Part of a small language model's weights.
Size: 9 layers, 4 heads of 32 (1 for keys and values), MLP 448 quick GELU, vocabulary 8192, 2.45M parameters.
Training: 159M tokens, 4838 steps.
Each number is 128 + 24 x the weight over its row's rms, rounded and kept within 0 to 255. Layers, rows and columns count from 0. Numbers have three digits each. The size before them is the row's rms in percent of the matrix's.

# layer 2 attention query, 128x128, rms 0.126, rows 94-127, columns 0-63
118:105164108121098181107118165085068114119111127096140125129128120107147122109169144113137125060130155163141115127115157163151136115096147150114155131119126105114160126121127085115114122141126156
097:124143165148172124113128104158112124102140173097131121136101156090134161145146156120100114114125080110164164087115117163117144094115148096110115079131105145133132087104111108131120138133120206
055:129153140142134128133139099110188096138123092128103137141154105121108151144148156145160111111149107101140138116125107135102124115117146172124184147147145130148098153134143103073123153122183105
075:160129133134128120135137128166115106148126139109097135107140130127106093166131173131121117172128105089162161119138131110121117108097160180147075092160156141149101120099157164112111159130111199
086:125097105127130085147113128161120133120150120112138127157136117122143115136135157140112077130161157098138138106130168144117127105051172128114063093165158125147116067096126146120100121115114162
067:150131120140143146130129141128123131136129142144105139123156125097181141095152118112096125109119130133084109119081154154109099111146122125104099149105116153098121205096123135123133114144126107
072:105090138119109169106131119155122116119136126133102153137156130135146143073133122109157125117127116126120114085078139167127081127128144106108064118108128156132147172098120189143132124146145126
098:110094138131114148115127137161136122129168097127126138143118114162189172153149130112127142100133105128137109114128100145124128119112149133089108099130128149163134142096103163113124105146128131
082:133134159091171135110087134132125114101130119151123092126121161131088152138117134121130118132145145114182122096158175130115115116076141135127108107169153113158119109080125161145115117138131215
078:161110114139120167118101122112203125095125142099132129170144114125133093156127146133122091093105140142156123125154156087129134132116130202136126140161127165132116103114107136122145118124131109
090:117118151138130143129137108181168155161151111121114150118150106133132185105165163112112118135129125173142144092140124111129126141087119168083081105093121131126120134098104180182149138131147163
098:106145133117131120137154150174149104166127086118116127128139099122104144142100143106126128088137130189092118144136123157128123110131128105098119161084120168116127168128134093090145141071126101
098:162144107136114138112101148089082138145103185142135130142125160098078105148099133117144138139119125111090134152102069132133128092108159106123159139134155127143141069127141115112114132128086085
085:122105112156148138133112136136119142130148125129117105158173121109139143118157170127067088142147117163161131080100124170119122109143124148143128109117125119102129168135118130136104129169162141
091:115177124158076119144144130092089131136114138144151128113116136120145101088120114146106123125134136107118173171134133084082150130153092102165100153192119098119147157133166147123131135122107150
091:131126134146121136150178133136160109172150094141110125122121144135127125185142090105136141145118072115135097163160122095089149113142094132095168154109119148091153136159151107137111103104104126
094:165136126135122132157116111118124163125120120141107132154114115098098128149128092127129160123123083099111136147151080096122141180120129115142128074156119120159081109159132111147128119089128112
102:101179138120144112120104141141112121154119126161122124135141131099096139125119111125137134102135138170141151122071055124112117123122107079116114133132108124112162140142155139137135129105120122
070:127153128129145155126132106084071118172112166132127119112153137083133120119114130140110110144094145157087116112092111120159137122122083107156130153083101159101098155156120140154144131156084092
082:136099142129123179140093107116109122131111143120114130140164140129133181120116106141131148137095127156074121084076129162121120129156102100146147164110127136111085189144123136129150153125114125
096:150095110144157112111113121145117088092123141078107140128136123122148087134088127145126134162117125075117129115114118135132124110103156130146085131155158164131096152101132186119120129131097157
094:121139141162135166120146121114133130143103147160111124094122119135142144125119080149116166092109106137107138164152065112131139134180116122150176149097113150140119167185155083125149116141091091
076:135128126160134193144118116119151140126118177128109146094110123126105080135118130138111131153106104131122141142138110142114150169166110146146159137089102135123122183163150095132138119112115083
111:115069095139117190107148090158170103087126129084130151138088124155127111104107154140149171127133116111159115149160125135096132138145178141133121105157149132131158117145140137104122123093131128
071:131097216128165120121138117133093138152140081179112134096139131142137126145147131122105120092127138130127125131098136110147134103134154089105083147143120133129099177121111177149121131111125132
095:112164122136116068119124106106150123099120147114152110143091106102103110146089162132153131133140161086121158161106118094147110152105131127130144126127135125125126077137158110155117138157148124
075:151132099155123118163156114111153113084114162074146119121125104126110098142123177121132073105119143109150163119158140110149122148158138152159154119151144139152135142169108119132122123164143096
100:151108102154124070141136088110092144098115135093141139129116102162105131158102142152111154082126127098127157106135118117133140151137156141173144126147143108155126101160119160124139152139104056
085:120095135140123086100125134158109105142148077115129148118120128131201187138168143094137118124137118113163155125130143166145137142126118164077107116129132125125148096099101166114137109144125168
080:096118123110137134139157129154148101195141105126149178114132110142190165142141092095119118120108134150120126099091123135111146141101127109128095149099100153168144122082105163140158159115145127
106:066105134103156161141140116151132096164143094169127121124151112144181164109139115128141117149145146154139113116104108144127139170138135100136124135117131144114133088105110143159129135109171135
095:146153119132096146142139098118137124079121163120138149162162121103076095123098119130153143105108162171164129153112126115140141117088142145158129104127114143127163162118149126187116135093136135
103:126115113152165167116098126115100156104124108090104138141133124127127098103163189145121081188124151096121125106078140147133084134110131154147128136132155143161096117086093149119122131161161144
091:164147157122034106141102131149128129114101125120103121104092124141093126126109127175130123144151155111158167131143155103160138128129167157121152125161120175103121126145129134116102156124101116